Part of a small language model's weights: 801M tokens.
Each number is 128 + 24 x the weight over the matrix's rms, rounded and kept within 0 to 255. Layers, rows and columns count from 0. Numbers have three digits each.

# down: layer 8 MLP down (transposed), 832x320, rms 0.104, rows 58-88, columns 64-127
# gate: layer 8 MLP gate, 832x320, rms 0.395, rows 59-89, columns 64-127
# up: layer 8 MLP up, 832x320, rms 0.405, rows 59-89, columns 64-127
down58:133147127125139178134108115071123115121121107139095112142122078153135114131135128124131142112157129123099116154125109137141162115063139115060132124122117102106101161145103167115132131128093170
gate59:147123161126109127142149125124117121127108114130099143119141144131131113110127104141126112148137157147156137162130119138131111094150133125108102143156137154163116143153075130111118131078114131
up59:110132137124139096139135184149129131106105156112138134105149116150128152127115103134111137135133114122133153128107139134108168167108144144139163107136133150136127120118157140126101147159127133
down59:092094122142102155171123126130132090088141174138097153087124124119117098123152125129134110130126153109110100159118116117135077105099155113110090157117188142137141102123116124108135125119138174
gate60:123118128095108125149107124109116062096150130125139144118179143156145106165104116122111132130061105112137113112084098143128157145106158140094144113119159170161152133089158104131128142129109162
up60:146124118135141128149143161100140107139152142156100114119155115145109124166120133111128116126120086118118111099146152122133127139111109137097133147126106106133108139128097131138146182141102108
down60:128114136174096133134128118110158165092084133100147125120103124148134150147116119151120100133132105094124126135102169161114134159148164107091142142099117094137116129127157142115130164115114122
gate61:144129110153170129135134098096114168139083138147076136112132117110129116154128166114107145118143191110151098119114122116109129101157123171126140118099116140078083119124090114171167131121141100
up61:117131125134135176152132147094133126125104153123137124136139142157114116124161110133149148121118128133130117139134118126088116173081116142136140125131140139160071115132112153118108141114121073
down61:128119119175083131137081150110115135096117104143121119131173125147161139115099120130117157156110150095093133138131174120098140150147102110169127121107081121131132136118114109112105127137145125
gate62:114135106092107170123158109148124127174106128182116130131122124140116109155133110108155122130121128155144127119110146126131131065105104158123131124081102130148092161082162152116125116185137095
up62:123116127139171155168102118152143114116129129107101136155075134135176134082132088146165086139124126130090137124101115129144122203127123140097112145128107143164131141157138101144159179099137140
down62:106110148127120135144149105125119110160100158150121188148143105135105124100105117129124154120107096129096118101107137192129151130115129137119156101106120142137135100140145089143107144072151164
gate63:087080146146128133150133108139049132157117100106113087088145111140096098114173174129095119134067145154137123146120099126138155125116133143114125122157121099150120140147109141082122150153160137
up63:174136141188124125135150138147145157117105131109113126124157140113140143156142144102073141133136121173125090089100111130120070163068154132165167160126104131103132113130164154141137091091145161
down63:116108165129140129093144187139147149120128106130114146150127135131134199131119131099143135087121123126143190114111113152115175147116151114148170138118101111124103114103137131117181116160082181
gate64:118156077135127106099131150122135125140092123122170112127120111140123123090099145125100154154120135147139140181124136107097111159146167103148140125110137104094175123146116134126151136094128095
up64:114156124060138090124124118098139115125153144070121122099071195117135118063142084101067117068117116147114093128147105125121112137144149090143133142147119112169108111131106118102100122140115110
down64:110086144123143121133109120121157096150093105088109088175138134122113099119145115156138128110096154148182139118153135121100126164151127138142118100110134105122143120120157133154144146111129128
gate65:107132164115133115106146121204121145129154096128099119117112119152127134119153128129136153091127128098113137127088131073135123097158137138161161132082126124156105133118146118103144098125153133
up65:116117142146155159170140146162121135111157085140146136087138153162160117137138118142153145092142112113112127119114125128155145150147144131154110147115140142129170101154139141166124105134133162
down65:135118083154107094170061146096101118119099170114160143127095154116148138168105136109121099133144141135138117124135116165142130153088125111126100147146108131105155150120114123122127140135091128
gate66:132113115114140145146106127137114107120144133135117140179154114106127143138141123095158106129147086084118132115115144156132136147112131128185140134108136160105146140129112115126126130122142153
up66:090107167122154111141127146115104144132148117135133172139131126141103109114141152145109155133132164111113162146114125089147141121116158175120138119114161171131150126146112143166156096175125147
down66:155105073163114133131173139156106130113126182122128120094135158093096116133146114140143157149141122163148096122122145156196117130099140142091118116126121143136140128079132143112132129196145128
gate67:120147109136119149120099153129153125103097145119157139140148160108126165159144160134148141107094120073117139155114147165129128138121115152126128125124184114103147162098113138141153139148121091
up67:125113184170145098183091150141147130174171148171126195120105145145092123120110152130109147124114130163117147152126093136151127114110149097112152099092121133115097117153099129155132127124127140
down67:126068131185093114130179134146166188142113187153112197155086197120082103156128171153178149148133095125135117163098111103098130071124180142119105114135181130123162126126160137167126137144148125
gate68:136177141126083067146117120136121137123144130152106093130162148113178086114152093080141143149132138158149119109092104139120109085124143162126128101108101133162114121147148147169159139150171134
up68:108148140112102169141097123134109129147151133151154131078152122122092147124136101126142151146101157103157086116138139142128147140123119120155111140094159148139084142132116123164113132143112116
down68:121154136104165162139099124126146127158117151145143132083102112115149132169128155176134099140111136132152119125165135114144100200131110136133161153147117130123160128135103112180123113084137144
gate69:137093098121116141108121102149151136103131108147142119149160185139084128133170142135137117149157159152118157186173103162120141141184095113173124133153109139140110113126179134162184131127122122
up69:105138131072127103145107104116141129155130106136155121140147119091133118123136107145075127161124133113083136119109105104109156117158130112110126146137141137114131137094165161145137130147147205
down69:128177124108092160115143111129140135113123102102136120111132133147113100119110152166071141164127099150130135111138150182125125113115152112133114144095138136119141132132117159135118111176141189
gate70:154163099177137109091105115160153078128131123180112127120140157095136114097149113167134130136129141105116127138141136075168150120155135122160168137176129116124107133120154121158126150162110134
up70:088147124095138136141130093139135162116136096087120116129104152133153149111130102125129143120139137151140152137124108129180131137121133170155136126160127098132173158127117089131125106119118146
down70:102133074136120127094155166142134125124156105114115194144131144106146139095119154088123102146161106091122115157082123187134127136124161114121123131119114096131131119119164113128126136128128134
gate71:093105106158125097139161143131132136140139065157165137117171151113151170138125111104140125127095160143116097175123141153096127116078119187119104111133151126091157161131117139148146142134163109
up71:110126127114141114184128155143102097147121141119139122125117129174157158123122153109128111129167119100148073112112145150136142119099100130094141136134147133088115107091150141146128106094154124
down71:126132128147126101111144154106140115100129114094128118129144072133124101129112137126159164146164103145132114114137143098130105136116103136118140107151134135119146140107092136081123094111121123
gate72:130121099116127125130113132109113076138111144132141135119115107189162102141137134133107107115129129145101148141142109137108148124161148136141121125089165120090133142114127105125137138220151111
up72:122102156085106110142165173135125091133119128128119121116124128157117130128103142136107060114130145082108187148125160128106132125123157081106150117124129123140110115108121123128170139104087145
down72:167122186121159087113147122103149103119120106155145127173114125156124125140125154134089126134092137147141181088112141109127144097120082137159118164127128127094133157184101093150119107147105127
gate73:175085158102090128139107097095127131072163092120125144109142113155125138141098120081138169131165185094156151113160083136077124065086131109134132126143115142113160113132097107155123113130122189
up73:195133117140141142133121132117153151112099084152131135107131120117142126137101066115138104079155141175177153152140136101126118111085133128090174153155139101152123130105129086164145114096144122
down73:117124163123148149088127163101150108167140125115134162051130127132115141131097080192153153136122123116124111164148130121121093114112098134135134143132117143137127124176147127127098143130131118
gate74:114101138186137086103152130111082123157133140136107171137128142143136128184146119164115144181128151150130130151138117118104141114134111093120114114084128145094154153129114128127143139123101110
up74:130149136141131160107140128102112145149100121130129152098143141141135135121121154165130099109128133137162101122178161114128042119125127137111126164150134170145144082127147113092139106113157119
down74:127126071114159162102107113153132102151135178108115152129130126122119182161108104104157149121122133140116117131110097135100087083113132118143106129126098126088150143113075149119134137139143157
gate75:113090140121102097123133176108142117117126171124143116134111145122081134150159132136132110167111134100104124126096132132138157141131106135124146193136164139140104132125139105113099129135101128
up75:114112144135104140096121148123137116112099130144174139115111126145107137140081148141107154141113109121100130140117109134082128114105144125138149108137144104111090147113162120078149103176163156
down75:143134094134124132170138156129166119145158093164126147145197139151111124163108118129136124088129133153166105160119163104141122159144126134139130139135170172117134077146065105156168107147130137
gate76:130099102144153109131132064084132123099185148131104174123128148114108095145149102109086143173137121146119148111122147113148136099117121113128153131121126099117130130150119104170149115092087120
up76:090130106135094176132113134110105160108138100123125122143111126144158163079111133127111128119105131130107115111110110135116160117130152149075176138128129137087145138126127127125146138117114149
down76:140111069160117129099128164101122165113118103148150133143155177096085123184111102115133160120141153161071089113118141132165124162150177078170176101120143145140173098130109146111135125138109134
gate77:113132109145126133119122189092094133117104147122121128151148119116133129131114115113131129174140126128164131108089142175145130154126061118171166121133133131099129157087101116114154136138073084
up77:110151098111154152144111141158132106121117138185127125117131157131122133128132125090127125138153159129111122112108152063118201135074165122156116119109141116150114117104151141181087146103144114
down77:118139137129096182145133070117153131123112136162158109139124137116155094154184136091107114135146114100167137200106151157130093099138108139093136113162115110118159127118153114138152118109162146
gate78:121135163102137122129139130118157134116158141125123153099124131106116075107136114104095127086097112120140140143086188126138103087155138130171096121114144102104151101103089175122113112133147107
up78:147109145085126147177133117149162136145126124099120137127147111136147143161133122131098109145095125102147172113103116141179179126119133097141098116129165097129133176088123150138107086140165101
down78:120143174124117112120121128127147155151130125139133098142138157124125144174114125137115099146130104139146115145110138099147134116113100130119085110113126123134149150170155107138098105100098068
gate79:085150113124143096129104095116105123146133102147110123150102139137134131093145100073089114114165149118105135125139131135138138147171224166156122092120110123163141147133155127124152150122120140
up79:111108153189122140126152149114117115113117097101072178145134196180103062131157099117132151139124137148145129116161154114158146101145157123131083159065168113141112136148170134184117066086128186
down79:097135128168140062133124163121128132098171109164126080119091126105124123113083132120117144153125148129135138152064172093077154175118160120131158085085158108068165138096088170142115180121121091
gate80:140140133120092112148117123144179114142138146157121113129154096158105118102190138115137113157134161151138124144106150126125135102082125111133113107112161140119156129105154156102116119103116158
up80:162067117079127114155134125131155147112126144094154124125147105118144076126149122115122093089129095141142147114115147147130137148132133139134088135114128117133112187150200124109095113108123147
down80:092157123185108121167107093133184124131119153134097124114129101113102117120111133130116147135179156133146117105114129091117115125131145133120141111143129123179152140141098105143099119142161086
gate81:131140091136116117136154131155098122154149186160137105148143141095114162116115123128176110099183123142126182117141131076122117119143173141127094118148155130150145143116158146120118065138106148
up81:102149102096113127099132109098110112132131158104153113134167154087115110136092124131127106149120096119109136101126131088113160145142147090092104109120085119119166098097155155156159136113123105
down81:117166145131110131136129110110142135124086128112128084123111149145115118172110116156111135145101071135136102128111119197115158144083132168121136101142094184092130100110132117141163116131076149
gate82:138113162128151113145129123135191114086166117162144172122107142086142108139189115149140122118137114158092142068157143116109155125134127139140138113141124121132145173102157136129131145112130127
up82:118148107123124113111132133097086141086066116142140124119121131140136166144137115113130122173201115121116124150138121126100104127124097142149161166151147183122100125127106142135121125147106161
down82:099113132141121148128107144134129100144107142152129061138129126126149194153161132113117162120131156158170124146118128121156133134127128103101147166137153128139163103157133141172100096145122168
gate83:097088105137115161168128115151155133143132154124130141129138117155126130150169148155135126144132133189132134120130160126104173143112064154129160146180112148099088136159112100112112176108126124
up83:112155136116144126124135127096089161150148144169148139113114092158132092166124139081139123148143125085112150099167150115152104154101130139117115134138147127119151121118165145128154107130108116
down83:123178130147115137166186129118104139116150115086131141182144119141141134182130135100137182159110149100198104125129123082154132169134151166143100104136129139137145147115151138152124101169109093
gate84:101094109123145111155108134165126120125132105111114117153113135127137126106133140094125097127122138106096106080120121154130116175133137204104125134143114128153112094153135134143114101130149131
up84:109148103108169127104079109126142105105110138126156068124142128123128089131108150121105143104138122134102185093154107130118130054134130149115118106135146086095101169136146113137130122116101108
down84:120112094151155098182083157146138099128187083135113162118116144112128130099135131101148107160149103091113152116121080126148079171130111143134172131128174139176116125156115105111140146124084119
gate85:109171082117132133145111145108134144094111131161071125108147134077109125118152112101100154114113123129154130132117112106137152110117131148140108122115129141140164102120103132105150147111071138
up85:123103181118126105161144111138151151181136130161151108200094134146105099126129161099172099164173130145105139145119129112116087121114140118143137130178082088171081159111138093142114110132077136
down85:127084156117124146082135089129109098151123180132149137111149170143134148134220149087142090134160094158130114121088066134115142137122146114166141095102155106143137173158140151114144168123129107
gate86:117108161115164082088104066084166138128132152091161124148166100081130114147172104097077127151138167104134082137130099136114146110134119155136122134149090143102103152150138183119107170098105132
up86:133166141160079128118104115163091094109131149141144120096114091100167152110109099136164096122171097130117183087149120116141119167165122071113106129121136111140154144139148131115123150160130130
down86:168111102133090132112083130151130114133096087133157115138148132138171168149135176131105123134119156128116125130138127144117119095105122156100149156190144147120168155096134070120088132109130138
gate87:120141143121127149136113135116149121141080130097099142158138124143168122129092120142133128115098141090166153120117107114169147126098139133085115124124190141149155147086118097150124146155099112
up87:137111122173146104155134111108145148107149092154159113104149122082117124125137117166097100143141149097135148136128121130140147148170131152094109133134107155125124160146132130132169110145172142
down87:125184100117143129150086138129121149172128132147161132165146143127134144167183133178141128166165156129146109159098153095089101125157147153111151128160090115114129108099142110134105077128124146
gate88:134105142134129125109131113122145131133168122135107127112100139142140148133209127108137126121150170135093094100136134137152093095119132083117130105098130120122119146116120109127111094098139083
up88:103105151092103151137123146121139129141103117146111119137137160150101147133117137098128126147105151147143139125145134149158165118105101079129117093177111131119069108191160126175116130117122112
down88:115106122107154138135106122110105150130082122137144161138131120120155096150092137124154148113091091125159133151122113125127125110133150165084153126151138144171094209131151122108118149114107148
gate89:118123096138131161140137117172139120132095136119178111151111117119149107124151075119114179132151199127141106176100145121133110127124108145111175135118137114114099166169138160155153145128141107
up89:083163113140087091095147154115169121137102111147150131161135107042141109149114136122143124159135175144113109119121163139151132134135129133144143093120110101152057128083157133109104132118134140